python train.py --n_layer=9 --d_mlp=768 --activation="geglu" --qk_norm=false --attn_scale=0.177 --init="normal" --init_std_down=0.00652 --beta1=0.95 --decay_fraction=0.914 --batch_tokens=131072 --seq_len=1024
Each number is 128 + 24 x the weight over its row's rms, rounded and kept within 0 to 255. Layers, rows and columns count from 0. Numbers have three digits each. The size before them is the row's rms in percent of the matrix's.

# layer 6 attention output (transposed), 192x192, rms 0.242, rows 113-127,145-159,176-191, columns 64-95
066:145128150098136129143120121156146127112120124152124123133138137095179107158137163120109130100143
069:174126119136177100188173111174131138141122169121117106149111122088109144144109091148105156103151
062:119124126116108141110089161152138151100145148134151112158166129140147123129148126145155107109139
070:163147098162111104138183131174119119112073151121135129149141124106100094126106095124144178130142
068:121100100134091162095095081128114183115097110129132157180111143123117121167159124141172090171118
061:161126131107123114113109151103147109132128120150155135102125142083116125126148095115091132148105
072:113134192138162069156120143138116135123110161121109120130155055130135111107122125143089128115156
070:079155135110085160130111127100102143110152054079119129128119106111138090125162138129163076156120
078:157161124095165127148148149122145146113118114118114155125148131109139159075110103085137120140166
065:111166158127127087194161170121103071135129095162162099136098062139113115144101102120137131140142
068:121127142131184112145117095130106130139099139103164123111136141138095138124120132146091125092117
063:109095114094143130148141115111131168104078131140109131180141141112107138149144089137155143128128
068:136144137158171093148120104123113119136145122076098104140141152089133140118108105122103178085111
066:122112088133135136128133135143139167145145108144111142117132126146124100140124121112098124122142
074:126186120140081101127096139117137160116124150100102130125123134141152131145171124137151143141137
142:136142163188103102153150165171150141143076120132104149166122162140149122125121110124105091077157
136:133157117152126139097160120174112117145101118089122105156111114144117137112106136150152151110155
128:105130121131141123106174120118131121140156148116148134126094128114121111159134160156132119128156
138:152122136117101136107154145116130146141125151131097142148149139134099104095122111120132118137138
140:119113152154123134108154118129111153131166152112135157162105135112145134128118135123158079109172
134:116130111105131171180180091114108103147171149140122144114123176110165096130150146132138148160131
134:147125153103132129142115137175129141120121119150154133140153137121121153110130140127128088099113
140:138145101118111155105107116126133091147122164088131110054132111152116164187129168102104172106116
141:139089116132147079165139150125093112132114202156127096141165107156136141120139114116152120132120
140:120128153154152117124082126124123101169109098104141131151093131077129149136144089106113121082128
136:098136216096177143138116117121103154129112105126166105126153169128138115142122125150128116159151
144:120095118126134111153148104163150076114114141117106140140108095138146117142117108122145133125118
137:134115135199121133112108110140129100087118119086171114161162153115133125127151139138148150096130
141:103109163116143122130125135123101131140103134123113161110120095146101128140157125150139091104088
136:127087138103098102145085143121082130073150162124104110114126127165108126108136128088150164122101
090:119153176137109107097119110178158143134143163083151146140165147154149154154116121109100110103131
092:111120117137118114129120153107149091155116157111141132137127174139161178122158105140141114109124
089:119165165120090137117146162107082118139134127111108080082100097142115117092101131110123143120126
097:141149129096126118142129140114105096111128146158139118115111155136120143134128110132143150135130
084:096133152162112123108099128131155135156131145107106122110089151136087114130138072124156142108117
083:113121124159113098156163128147136151127163149101118136141152123086122140141157111150181174110138
082:111215156125135103143122137103156093116158163130153099142160082132094107106162120112150143119119
087:164173128133152133127174119070110122101149131109138135135149151087136152125157131130173115112135
089:146134120079050158094149104086151124111140134105117137129134102122120115152105183115111128091141
088:102092115123148107140142089157114090178104160168162118132122102128095139138148102124096103136088
097:167131171164167101127075153106119130083111102086105114149095166112150098101101109116111137178103
088:144125141142144159134098140168147146138143111073114101143137164123151086148142127138180134125181
086:148140116151102116126099144105153120055125132132123164147160139144141084131111084128160133120131
083:128087114163110133126120113150108138162143143115134143095119158128121181122146143128156132102146
097:082091145104136131075126123144135153137143175130121131113114164132089155093148072123145106130108
087:118071105125128098156088134126116146099108169158145113126119108126120127123114078133091158113114
# layer 6 attention value, 64x192, rms 0.304, rows 49-63, columns 64-95
105:112112127135150116129148114140059134117139082154129137156133105131132130109107142135146112116129
103:128144120106135131130114128134099139155129091110183134163120132130137185117127136114128069160150
105:099095104132162100111147120153148140107099131119167134115079130119126147168135149097151121116108
102:157109107106142109098178104122133085125153083151107126107171171115112132151143177094113123124144
101:143103120155152127153137098122132144149138130123113130117120197125153123119146130091109067110147
096:090133134145124148140146132123160095138120091129110147161161154165181162127134112129116167184164
100:137146128120096097127084112140124111158109112139150142098121125167100105155090174107142101100121
106:146137104133130101156132138131153160110171156086160096149101158133131144118151140109131128115119
108:103082137146149147136116118079081128126144141165135071116096128133158146128100125106096158128133
104:136131111126131129111105157165194087184119133147118139196139096124135113124197100139149115117136
102:129149140126147114111110119134147098105102127139126176167127106129111135153121112143150107088158
100:089077111129139124107164150111107154125158109140108116141094091148144130091124085065109083139102
097:106121166104147161118127127164141159112116134099092107098146103143135104160133145122132094080113
106:126183148162135121134053085106129150155131102146099119139116075106130121144141110146086151113183
100:126144114139136143148124135067118140131147136108159094148142104123146101108092167138143134088121
# layer 6 MLP gate, 768x192, rms 0.232, rows 0-116, columns 64-95
093:141115129131139132133126131084126140085137171119182173138122111090142095112159120122105141103137
090:123134144119096123102095137143136105127146117140106110131125142111107127201138150069136107118126
102:153175115106144096127136121148140161135135157152104136151130117137109103123118155182170119164113
100:153126093108138127103169102096094076165159111085097106139095105102145134135140121100152165167137
104:110105105095122137111137139141130142135141147089184149130114130097091142098149145096106125138109
104:113107073146142122096130172172115121094169138147117128115077141128166168165129134131157137137114
100:136117128137109164119111149131139173105132143146117124109134172074134111168104147112140131094122
106:155158073175124114189154149129121153125180108126134104140115106125162107103146142114144105139101
093:185132116180105122147099105156164123091133176147178097138157125146133121102133101146123128123120
105:137097140123147107114138157082115123118123091140149115168137130092127167143102079148106146094101
096:166095106111120171186120097135119101112118113136132140138082115133130151105127139083109102118126
110:115176149146158133105164173104124132147119137134129177132103130108110122125148095152120156118121
102:168114120119104119085091106152145117101126157121132144151110131113120133149086108135073125107102
097:154158133122165145148169119092113084115131101108129142166150157134153161164161138131146155147133
093:111134104118159129113136129155156120098148107087085138117140137145131146134149102111095138155126
092:151135093095140122117156098145120148088112128159161121156085140135097124141172156153132127146133
100:132134135082111139142136124158110144117111116115115113101139134205114118135134115122112140088155
113:126117146113165151134117144110104174129178137135098101157138083168143153191154103124144115128120
093:117132124157122141184129121093107110116175151138166143113131174140196135108144122127149163120097
107:138142134185126150133118167134107119136142082144152105138112058175146147146116096123122139119141
096:138146119174132147129159121103131133130123134080117075143098148131103121181114114147182125091120
100:119140175130174120141116152156117103126147128138119122113077107181144128102140119146116120128130
104:133143136115104097112119108101158131163166121146114146139105148114110068135130117099098117144118
092:090136102124181132136146114136127146157148088104161128156140140150155157121163107125104116123120
091:173151151136163127128123142111130161180159154142152158142111119159146135115115118120103146135127
094:099110112130125127142146138086142126128123135154160139104126155067166136119121134174111133112148
098:102120101124126145150117112164125141067135116114144097181148166115117114082141185192121155127123
098:163154149081117106128127134125120117089111132098085154118141142123164190131156182175146127105090
097:125122155126131142123135086148103144147120129161121128155083107147178112119074116135159113166122
099:064136148122126088147064111119123114119146139116104111150167113150120129113095154125156116104126
102:096169109121154090166112129131117112109120165134086117093096118125171160149158147125116153083111
104:145130135168141145107151119153123158143131093121123147140149115088132094148146137120118154125131
095:115148116186116124125131087129077110077094125163135138122115103142127137116118123136103108098177
105:146160136146086072133123100155190112138140103128097135101127115086119091149178145150117115127143
092:128094137123104128133078080153104117114161111106205142137132139137127129103118122132137184106131
102:130182127121108148149104128141103099151158163091120121146171095123177111108104122111143105139094
106:120130096112150124081123134158112108119160153144150136134135161146142101111121133162124152168150
109:127140130141113122145103149133105123184129115140123150118126146140145123123115115124141139159130
088:128136119105098132174127133105108145155128125110128127141151171085083102113110118122154145150116
086:113096143102096106185128139124111157121137131125166163142127180068125132124140100101088105088131
094:099139121139111119115143093098142126099133124125150136130124162126094104126128106100157148167149
095:102145108100143080108098136104129100126099140100154148133119174144161135096100097156130142139157
100:162125117138187127156140156097126163145106167159112115094165123126129148124150110074164117144141
099:119108113135158106113151171134184142141150107126117120144122124134138102086116131095129151138108
102:109133141112124145153128168141152131170108159129113151110110112113132131122155168119099165158140
105:123111097156117131091112155134120136152146131151138120091117159100140137147142165100108181134108
100:102128155147142120055116105096145122140123139106138151119124120127143111158128140136115163168119
102:144133128183123128109160196171193113149145111149156176122111157120119094139134147159095147180084
094:098133132120139109114132113154135140095135113156131143185131111141110132155116140123114179141130
097:152138148129126091158139171097129153162150168138128092129138140125131112083137108116148121151122
112:133126128125113127133140105081120152130105149107171112105130112119117105127116112136127126120097
091:120140146151115145157110102143105161152141124092093133107149108089127142138120151143094158167116
100:110144114122131082093122149093162093111117107134100096096101132114135138151125118143114099105112
102:110134111143153154154116147126104135160136154129126107108148117149087151145090118132132142117154
104:104156107108116137163109104139156078080140145092144092118130141107146092139125092113078137108137
095:119173146115113132135124116123134131093130120133093084138136098181127132157134118099140130153142
093:097160131101155094143142121102110146130153125123129148152096135076125141148142116131159135136098
097:134125154122123148144125115103107142106142097144166115148120135100181115128120146123149148151176
104:118143085151144114148155110152124112119129133179120151125129138176169100110161089139130169097113
106:113158140094129128131136119123115135150149136133076127138121158141139134110151103092105100130102
103:096153159132137155125145117067160131111104078101130093119110196135112155116156155126138177107122
108:141130124139092132192119092152124127105123088127147117175093103144107118086093126119156147137167
106:114163138147049133102126109182138126160138149127140130121139157151135098173120104115135134126117
095:122129070147097124155141109090189101174131106155133153098136137137133125140081130162099138123089
088:121153136123129091154119106134120125126185116128106167154049157106136121106121120084163126125108
087:109107152129097125127153103132102137125131120150122126184102156080099155137095138176137140141093
110:104140149143147123111148119152103131102133168117120152105116119080077114093137119153108104142100
106:124097114124049111173150156157120121128174144130111136118133102136110132104112123127135137076099
106:132148106144109149126143107103124110119132164132167126111112179102106124137117135101140121129101
104:169160145123123069116133100150138127100120119121089150130141117128110058096107153119147105143115
102:163118119109159152150150165124098133129120117098114085101155116137130072120117104142129117121137
102:090147117172122144121154146128111122142109135111147135155109136059142096106131068147136125091126
114:110088160159117135155122150107106115126089104119148106150127117153131143114140142118097167110121
101:161120118125116133143163140117121131149136093130131092168125134137165138154154114112117176085125
098:093122086122112110087092123134120174132122130157146058088122112129150103100119134131130124140141
107:122144143148086135121118106083111089132152142089108124095120146175125102119157118119087103120162
099:118106184125145084149109098127136159144123143184136115121097139132116109129136126135130138115078
104:157140103137114094128133114067118172129082113141101115139115100102113079145084113151142130125149
093:115149127115132143126150130128143131142161105123085144152139099118113137154163106122122171167143
093:134106155068147130142128125135092172102151106157134160106148136124065132150119105140091150132132
109:127148080137158087137076087134132124136132113153156117121093144136095162116058106153163121126151
096:118156135098139133118148175196120137128181124133135148130115168143135062103165084093125155127103
095:176118127125131086144123103130128127128131159155077131133102141145127103137117122102203160133092
104:140088125132065142104100132134115094128151176147091131157108111126083098091093188134141126150137
104:131168103108116093184149139102066147120121128148118130124168131134176086128152148127100159105120
104:120123149128162111160117144134119146123081130096140107120116143166132097137150146109136178156137
098:099149156120109118137130164136177142128139131095132099131136105129127142132145160101134168117141
106:129145115152108154116136121103103146155120152129123157176106074108091155101140096106155158099111
098:120128131120098093084067116095132125138118083126108180123119108092108096129153100132131143177106
102:135140147123099154137097122136079149145122116114113145125134143109106153144119103136141120104116
106:136131144086144124143115162112167127137156076102125141151136120137127141127138077151103104104105
100:117152135092118105181114097078150132138150115118148141124140132136126124156126142162137118093092
108:131143105128173133122143141149104125140150078139134152159152115117096103101123159142161109157090
108:148143122133144097104155126126143126168159140117124150118173109128159128124147124175113127169144
095:144138119120135094172116122141166186120149108135152093136134156082108103116120142136120123125079
096:147132143136122144152111125089146202134096140126119135129087085076124125119115130139122115127127
095:103126193148155170129113063110163085116117137137163128127097160116148100134101081107155131146123
110:110118165130148177126155116126159138121154124126089125154086144110133131090086116101156124139128
085:138098102130124130148127128094094124108115086140112130130153156149126130117118097127097173160108
106:168133133118161106099150120132105130121161196110120170113135122168108123149105091171149153140143
100:122121145130167118156133142097138163109135155122168122122101112142104159123193125111123126094126
090:127131105121125119098091124164123147088162119132113140152108122106123145122167131122118148124110
091:128125131131133137111143121139140135122113128118099138097166113111109124114109133131141066113104
091:147144146104166155166060118111095152124127146111129083139187125092159098127115152155133083138106
088:112165078124154131144120135117155138099113098125155102124099125172105142080113161101131172127120
112:109124094126146081100095194123148162144117118147109181117112136131083170122067169134105110152142
103:143159096110117159128141107099134118124130134141100148136121170149092133110100135104161141147129
093:145150127123156147146107092079141158128109112121153135113150124110126094086169103116103170141150
103:163115157065122159162112106117118105101118126084131101133098157120106171104116150119152127154145
091:153083098124126146148157139092167136073121108104135117087117129103159161118131163172122132098149
102:106128111165146135155136135094128129126151107141140117121153111084148202138114128148119133185100
081:115133105142119118113076114182119166108109115132160110185095086133140174125147119144109186135090
095:133162143141168141147135119143077158133126145138134134121115133163110137109145137124125133159128
100:119084135148138112111147143129157111166146122085143132121115108160154100137126119124072128126137
095:159149105113116118158144109124122188119116130144168149105116126146114128128121163123112154122154
105:171120137092130115101121089151122192135119128132125125097106123174129138152089086123092134130163
110:088103146080105101161097117148130126152124138114101131110161109116151106189095089112132127096087
# layer 6 MLP up, 768x192, rms 0.244, rows 0-116, columns 64-95
089:127141094128101164102105113157079104164150108115132162124128134144136142103159118116139120141153
088:099089132123174155123173111141141110109122165081152139115108135123120151115121118113173109128162
104:155135102183117113126117122156153101115113137117134108123140079146099128146142106087124143137105
101:163074123133114100155128136163130129124160104094093134109107114117119110096132087131139142103131
103:122185100127143104128141121156102120156133159149139108160101121148137130132121139168122079143101
106:151157176147134154130140120093168129081134186129188142109116138176152080112145126144144123097135
097:176134145132118114132115111125137147107135137105122090160135097155105125158159080158156078127152
105:104128162055144083114138092117129160111102127109140058092106157097138131118118111146123103119142
093:129166143112153119101140133102117142137142119119062131094143137141153088112142132146123124136112
104:089142171112114118136131111121188145150132081135120135112112147137108131096106116120142160111109
103:095127148091139113138142080097128124128142122109132196149123147149139137145164113137072189124125
105:123133115175133130133128122107131189124163149153120155138108141111154104157145129091142118118113
101:133114090140147137096118129153128136103121135163119108096141121148125104106130127127093109157117
099:133143138125123114133112112110120146146120126146145148107113112139147096152071135114096101085089
088:125128129149141134102110165094157103094144087116152125092135119082091173103159098105111102174171
090:086122152133180122117177177127107164135141179142136155136143149126155150151081107119120148144134
099:099150129138175109120156105081134138140144113140158123127135114114122119071123173145120152121106
121:127126118120127143148128098147132102106118115129121161122101139141110082099113146104097136146129
091:112137129119134149103189126108124119071121110135163083135143150190148139128149090117098138108141
104:117120139103162150123139136113129146119127136126141145116114127156076152119184156095119096083070
098:159121156138162189130122132090125111141169130136159147109090148101128136099121111118135135157119
104:169155096146116127142121123143097110131157106134162110115152117137159151112111139107123166146114
096:132157132086132110138126185117141118118135128144142143188133131116111153115116104121145114153148
097:155153187100125097126085125133139121115157135144072148120128118105097138151128067168152149166131
094:117123159171105156108119119138130133178140161179112119151121123102159102093183090113103153155126
090:152133122094100101122164125129097162110113096132114148145144114107126090156143122142121142138100
092:106121102141135149127087127118101137159130136146134159139105111139152114081123116126122093138092
085:205119149145149100135145163136161143121096109086162118142124136105123131156120177139118136135084
101:140129120134123129126142096158117116207136174142110138158134115106170130085122096099170103111134
103:119197112123108137110113153130141153117142074068163151110109098172142097167107118115099119125132
103:098124127128117117090110102107175138110121080161131087166135118153128114121152145140167124137094
102:112159093074152121169117151128161095110125155130114128125157112157127170141090081169150114148117
086:120129142135075110159110144112096117124137129103117148108085121153113175173100131105109102122115
101:169114105135165144153167155126108149123123127116103120128140127135104164046147157119144134121157
105:149165126129145098142188151124122132148127077131113116171140125069156112116142117190106113123120
102:152131133133154137103177116116095126108157131151121168110155142152121147086115150143153102141127
103:180166134153105146164170132142145138119127150138139117155086130087139167124131146123109122128132
113:128146115123153093141139113117116095166126090126079168136158116178139113103128123147106129124113
104:123122181133143095161156091122148082147133138107158144148156157159107124113119139149128149152159
095:144134183126171161110159151113127141112144149111149091104110135129161093169132068143145110117141
102:154146124126151060169129152114146126090170107127109129115123160118142123092117153117103145156143
095:141121155109146157123072094119165143141134111114101122081136113151126132158089142146125174131129
095:154130143098116154082115099113175175113083141097141102152110145148149092168081126120117116116125
100:080149070150123102109129125149136158098126119102082148150145145155126124185143146148102107103130
098:137119125070146125140119120077110143090149128104160156155162123110154107122128091134121116100112
102:146141124148107121167199096117165101086123118148120124111107127154118146110190161107132125116085
097:121179149118168132183133085160108128111101157133125092145108097088153143109129166123143082127135
121:123123127129153125097167089155174097136146128134150152125107132108105105152101153118118096089098
089:138109127146076148121147148141114141106071135188089130143146099114119110154133142125137148137148
100:092126110143086187113148106149124120189101109121091102155168137148160134137140119094177175155148
089:118128072126149121131138144141168091116101098138149098127124157087111097126189116109130158097129
099:116165147097117138118151120124078138134156140114136092137135115156160100094139137143138110123144
093:136132123108167137098136152062136114126128157141165119134092148090124139105140113127092126091179
111:113110080168134141148126135130167085126129153124087088160091063121136142161146094132140162174146
095:140107151148132168117149102109136116142085106150105145073139099138132093089132149118149163171104
094:129127166142149153156132145130074081143137129057145133184093151124153119168103117123126149145166
089:143174122138105123110109110165121115137147116108163133166134127141160131160143112123152103137152
097:135136139120178123124146123119130161121139092088179085163090143104117119152075135180144095139113
113:128061115135090106108078146151146122122130170145118144127126096151150146095126083069135169110107
105:145171121106139128135148147192138128136170101127131136133097156099121119111156139089086113110141
103:172117132107097099155112154132115163125125150170146113115137133139125100121108148150156149154091
104:107133130185106102127130121131150157115144100161134131099109155128125136151171102139117119129099
093:145131137120102120155150145130102137148166099121120134158142116081114171137122139158150082093137
102:107103148134114146129128131152101177092131126145110136118125101147146109129163112126127145130156
088:124107154162101137130135115124118145122103125182131098157143126124100153099142161151146148119168
090:150157103140084126166116150100129093157156161117140099077119119109115094151123121173110125091144
111:148105133154136124165119141145135149174127140149107119137073111153149116153128144119173158157112
093:102132149140088130125161142126093167150142134122114112157175163118140084148147088132161127098163
098:096107147125171141135123112128119160080116112117128119147173160159128132122109148148105160127188
098:118080159114148148158102161156137131132130118088084097116123122115150117139149155133144110091112
102:138115126121122128100131171179130136133164169158137126129125133124161104102164163111098148124114
110:138099109124133144141124124156133138105128093114132126125148166110077137109159143096139135175123
108:123152127125173114151104165095129118123129103120122103111153112140125138071074099151093143151133
105:138142134147146174107143127163107118134141099138142086106125124123172106136171117134111143133085
098:129132116143092146124132132139109119114132131114154077087119118129141109194123122125127120142131
103:152127152130112142152123100111126155117144085176145154117105143135155100119124133129097147073136
097:113143138114112174135125088128116128142164139139130143121157145103128133164137118132180137117113
102:137124121106170112120107096162098143148110147110142131133130152122116110131146159101160139154132
096:180170159083111124113106118137142115112163145170120124137166115115104140145137099114107157123081
103:141117136164119154138119132152111126170169131085115152118135121151112135148112095144106125118087
109:114107145135120161100140101126142156125102115128094149108134087143108135114099080117163130147145
111:113124139154091170130085114095174103076105125116168105149107121086146131147133160124110130144113
099:113128139105135130135128100181121085132097095123088115140152128170135118109150172135146117120127
102:143117110172118147158162120067140085107100091157155094129148171148087158106171083159121155098123
097:129138125108121134121078104176111119123136124131071145118118129131097161145129137112082153160136
105:112115131140153071164144149145120181125123095132121086106158154117108133131088149092141145163107
093:089082136081103114134104109097079111105132119115146134153109174140074086129121131108133128135104
105:130089092125150147131138131143153165114143108141104092092147148121153121160135118120099150161157
101:084118167156151124141112098111126109125127123111126123115091103125126131095119124121161114147114
098:098146117138148130120127137116112111124159122142126140158146112084126124114110132189156121090138
099:119131121101132145199089096169134140117170103106135137138142131111151172099138114153105085139109
096:142127110120130095146143159140153169156103131138097107143129062171167139167093162091137130097113
109:146138164114150135112155112188080096117127106159117122158178127130104141102133095149119153141151
104:133109112121139159130144115139132120148114106085154131117135138078145099152093112146123128107160
087:151118177088138148138104088160159139118122158158115073147086157119129147117158138137152132149171
104:124167068131155111101112178130100113119146107115143117159121111123108134155093163186134121123122
100:137128133116131193148101134126084159091118082132151078130144125189107116118173117154074125146163
109:128123118110128123106119133100144140135162164117113156143120125123164149094104146129174111117118
087:128124142094130142162076183162133119097151168089141111146144133124111169111144105130073123105143
106:110125109126160098103138154114090119159162107132113152126148117115117098172140121173101116121105
097:142094088091136127141110152069152148085113139097072093102166119110083122113126142178112094109087
099:103150095137134153117103146145096125110106131124152160130095168177097154115126106099113167167123
101:114135114120161149100104115195142119121157130107101139143133134168083125156117178118128131125149
088:165104162124144143132129107116129131181137111106134139118142119145142191110124138112135126102125
089:123134138116112120150141162120179158099121100125116099117122117155123137093138198098104134148127
110:148135133121142110130115153148134158130138142124132055104099102122144091108138127145128153129145
102:133158158131144143149151096094112097138134163123134117136106159110165115134150139142171117111111
100:157135147072131151123146087121141117104110164124143149094147163141138134105129130125108168125115
100:144117116134108086091116135089104114133160148119139139120138105078099070144111107116149128125123
095:112112097112139087122164203113123142109153143127156123105142114161150078167134155148146083152145
101:137158136134111138091159127134140139133145127092167147150149095152116130107169102141124130154165
081:177167126091132137126176138135117142134143100139161127094141125151149158172158138125094132090142
097:118121127201168102155149139157100141103097079132138130120165100124094142118145138122152140119094
096:153145184140130144100145147147121119118117130142141141120121169137129116106118103132133121111162
091:133090153153174161094131195169121110161110106153111114123116151123127110104124096141145112123155
094:141120146090126105128148103154145079121138141100148138112133122112148138110141129095145161143122
107:111083134169166115108123106087157128128156083109116126111109102138169121156109107146124084145102
# layer 6 MLP down (transposed), 768x192, rms 0.226, rows 0-115, columns 64-95
090:088143129155149123127151119127141103133160104143141093117112157150121188151102089123123152090147
099:126148142169136104157133127083141137149080132131162140137096153143154147123156123143157114115138
108:155135141184123139198069155092155121107110115091154109124140121116113133108104124118117149095145
105:158089164114147130147131146115137133139149112174112098169123160100124148120090140113142102094117
101:128115101156090146145121102138074100112168143132130125147131143132118153139075122140153099142109
107:143102159124154143142120166086156089134126162107132146101137105129154138121124103103120120167139
100:086152140204143112087131084128128114140097142141110152139112092137111160098136125100096124144154
105:146108121128134140107087134121099125125129134156141144133132189141136161149162093148151115163109
096:137136120129162112149105118120169126078147105125131154101132101114117124136167115092172125121141
100:155094109106170148147120107141136148112111069159154150117131122115112133128135135158170144091128
102:128097161096095152107115153120140135093145097154128125166126136124118167084121140114103146156147
107:090145151119136113136147155146086149170123109108154088191107183135152134155130122087115117154103
102:182102142109121125165152124103152119139098102147115107131084118158128127106135140143131091116089
099:116107115110131145086099130106065132169099160134154121091084105090115093165116173166108148089113
104:129127169125127152096087142153118145104133086103134142123151099122105130111099089111125088152091
089:134131108158171110082105109110124122118158113136146136148156094117121130112156121096112136130125
097:145127130153133092134168084120140145110128138122101124156192173119101121172150150142156089117106
089:116117133141111114125167108138137123142137155100153131126146125146153088155130135099141121116146
097:149112151179170161156108109134146107112158147092125152130151130145137140155130065135137146087163
108:100159139124126118147139106148136129155169141129110093177120111064116149142089145138112132121106
107:108134116054120105125096150109173148110124175161123144130111111114142133121172132116113130155107
104:126120157109097160125128156143133096149147126123088135110135143132130137134133118075104091107116
104:114123151127123115071109134106103075140101164159120098140125126141148143098128110152102159133117
093:131186133139118117091121162118132151143084109095114120184104092135097122128120098113130156151140
095:131121106123138167155155119131170121143181153138169143150162077141129129143110141117105120144141
101:098137095163135117137143113137081115101139160132131156071167095113128135112111089134105136132114
095:130126082081134121128115138167134149100145143140137168128150089141166152142104115131093154173117
102:153151105128126100101110137145141139117122151113127149106153118159154111149188179143148115125117
088:123120105140112154151108124090102131125084127102152167126123099122145138109086147135073172108139
099:110126080123133152130169133100098158086119119124128101088088129115187089144150107160104115143095
082:157128096129142151107113117138113106140149127171152110157068085157130131105151091164126118155139
117:106125098071193135124063125121143110125143118111139121107151080151119107115150109116129119146123
085:121134135129132118138122078141119139072125160134122136127121159131118111142111117139120095114141
099:150121103163143176129156105106128143101131126132109124127147132168181078141119128123136117151127
093:131117131120095133119177098160172063152099144118114137110125150155153138102107145112149168134078
092:125131150127202115093109159123143101147124146110100138099134131127123133136127122154126086124181
100:120137137151138112140130088102132138128157129138157141095084100126082129097152144093117138133156
112:116131119127123149124096142161094087163121140139067129126089116131185101126091106137119110128117
097:089130165086092125171127137139150122160111139142120171127108135138139121139164126131103137169101
094:153137102084160163125128149145161164161149118151130142106123134143103109136119085103116082103126
104:139101120146151087107146073170118112160104137104155119129137120113116162143178105128090112090087
094:147124162123113133164181114138163135170107134107138132115151129104186115145178145159136143148141
091:154167136103146172086169090093187071127128145102160120125137126138164113149125135134147139109128
102:150169148124137127156138128155133144160122129143148082131145097158145151140124131166160117119162
094:130092118122109137159108141130152107125131155126152156141131162144142142112118106117140146128128
109:121133113132126176152142156112149119134117108125128111077134130103130103148100128127132142159095
102:135172150148139154100111126139129144098117079127112117133130121135138156158113145136209113138153
115:083103162151124118120142152156149094154168125160089160134152159144118146102127130098125161143130
083:158129117157083157141176171171137087111122124181161142139084122103114123147143149138123151174096
095:144127106159124109107106113135098105075124109128130157100112116112103108150125135149104162147173
105:116150115110126108176084158116151096175112140131137133129126138140142105083090080125122120143138
100:089149174134123078122144110170123135129119134164136160090135126159099136133119068106144123143087
097:148131154147127135124126118114052162132093130100166093124159141128103158163143115093123154150135
095:076174177184143167116115161115116128155140095117147101110119134106139139142159135130125108118126
097:136100107111130097131158125124166122149114153145143075095116131115153112174082114123147132135156
085:149109149151116149130124131143108096162078126107139120096142125128159090172121119140149123081126
099:112141122105151136164118121153113112083155092180099144140142117112167108143112152144140134079140
100:164124128151104151108137157124093127143137116084121145155131148097118122131148127086110117109109
084:111108127137142092120148103142120120114134146132078162112120151126092155138091098081137162103140
103:133156127148096111159093113124095113171113129131137140132103124113132168167126130096154108118113
108:109158130156124116154127127148144109118109108123098172071134103073127123104152123102141112118123
105:134147135142148107083143112136104161167132139129138086084162136150091116153134078137140117159149
092:107190111128148101133108135110149138160126075106115138129158131102137146160152130100119121108171
107:136122145150144139162129103128115142179140079153109138134137155116140125143134099152130135113132
093:102092116108103123118084132068150102139122094098109119139112131131092154120115140117128134084115
099:100137120110125166091111129116126096100148171125157161136120163103172100108097101114152115109124
114:119110163143103135123162093105123125131092145164165131142060119153066152119131101120124098157147
108:135136087135154162121121135144137075135155151123120128126146138105089124099121114138132146106133
112:123153141163128091147088145114177137134095123111105157133117095118144091115114141111119144107167
105:153116127101167162149083137087135138158127134142123144125119131097100108110141063133134122111107
106:142095127142136148087136155120134143123172158111116118162098149117120168081102103112107128105173
115:094124123134113124119138157123140135117164142096133139143155170092134132102124127143120115129100
113:126154088115146166137118175122184119076145129173124147135130135096109102113153134144128130119129
094:104145137093120140078145167109130090133131149132099115116114122154135120137128124135160138125128
098:123113128095104120134114145121127154148141121124096152100092109118150147078094128127113132111155
101:105162162133098127122136104140086162152098146098151100141122124157145119154148128101154118129125
093:134150096132146149118141087150155100143145105130112096151122110110072143134148079118120135146128
111:129166135161134114140137165114139148110086092186106090133145127124116135076128145125131100163126
096:137138108125131140095087121124135104161125096133132117119104156102110085146092156116120139165102
090:095116101115112127172120144114112128157126105144128124124151148092116124125169146106163183121138
109:148098155137137108123142128122108133133120135157133135118140148146097086109084122123131099142140
106:129124093143119143107099135122148153107120100122121211138089132150105101106142111080144145134100
106:152101128147100134142159133179116124130128169138139112117107122125112113073126108104097142141140
099:128116126111154110120121118111087104093115130117080147143105140088135096163067137071148128124160
101:139124147146130174102113154113177137175152171142141105136107127143085169148106114179130128120128
110:121107141132140141108211107134124157111165106122140119147092103162119115102158091113138153122120
095:143121122149156155092120090159126133103129116140174125151146166118174094128167171103141170073120
108:099126138117137137112086154111140144149121138122163092157135179117121138071127159108143165124150
099:134137140141136118172154126102165112098145155151114154113117147093149117139119133086171113126104
101:104148156135132132148104131100097146119129136150101120157112084147131088164113106176118129134145
105:136128111142112142143125170116090139143152125117103122131130104110103140172149134145125123144136
097:116127131125157163127094118117083128111130173125105151107169144130141131186104112160179127118131
102:106171148092133092130095121120134095092116146161117130157114115164092142138145087102118100116167
107:139155135131150157086107150153140130142088123124145114109094147188127140142093119127100109134179
094:141111100137159087141137134114143140137125088080159115145119110132151095137139150081137094191125
104:132131112186119148128147147090124141140127104144122147150126088165151119137092108148136101109108
105:132102147101161102085180094122162106169144133096085121110130110094133104115107119101093095104129
119:083145096129119091155136141166160157068125134147122128117121157143142134117125141086130112166083
088:098142128154135136150123168108094106162062123122127115139039135125100103123122147133097119176130
099:103147130141146128126084174117138137112139135112159167123116165147184144157096151103135138129149
099:130117109130107141101133152111151142138136084113182101125119124152137130153136111150135066100100
089:127147142146121091070112090109096110160111110048112112098114146139102115113123130170151114123148
103:152152114116148111161169131114132128132121123124085115123103097128110145159118131128102137089135
099:101154096102135106110101097159130098132143107112150119111126132128161082116105111110149144120151
089:108152059125135133153114128092093096114129132133093116164080092148100129124106105093088112149125
098:135154151089110132117093157138129146077102148126142076130094093143144154124129125135094122119097
108:108133177119098134121128113122142146143142149098148146140155141110103093153100143161090113169165
101:074088127133088113090118126122111087165123151134116149116109161113142112108053158114134142127144
107:084156110135160134122129139135114115097145125129138128148124106103058129108123117085138126073152
087:111100131145103123140137148115136134138090088133147136116121117106118121134130144143111104109125
091:137142113156140137130118116136141098142120158123133118154086159121134169134105097078138108187137
089:119125140129140140133106153121138092143155114132068103161150153093136078087143102128158113096173
099:150161103124112103107124155110143144100162098183065134138158135147089138152112083139116104129133
111:109066138096120163144134150137110162182119075133143141130086172137110130068104123112123160199160
097:156136157112118120123076134121123177127128133141116128084098149129145174156104141127118166161111
088:119137100135110140093111154129109109126166161112168167110060126138146127134119113110146163128114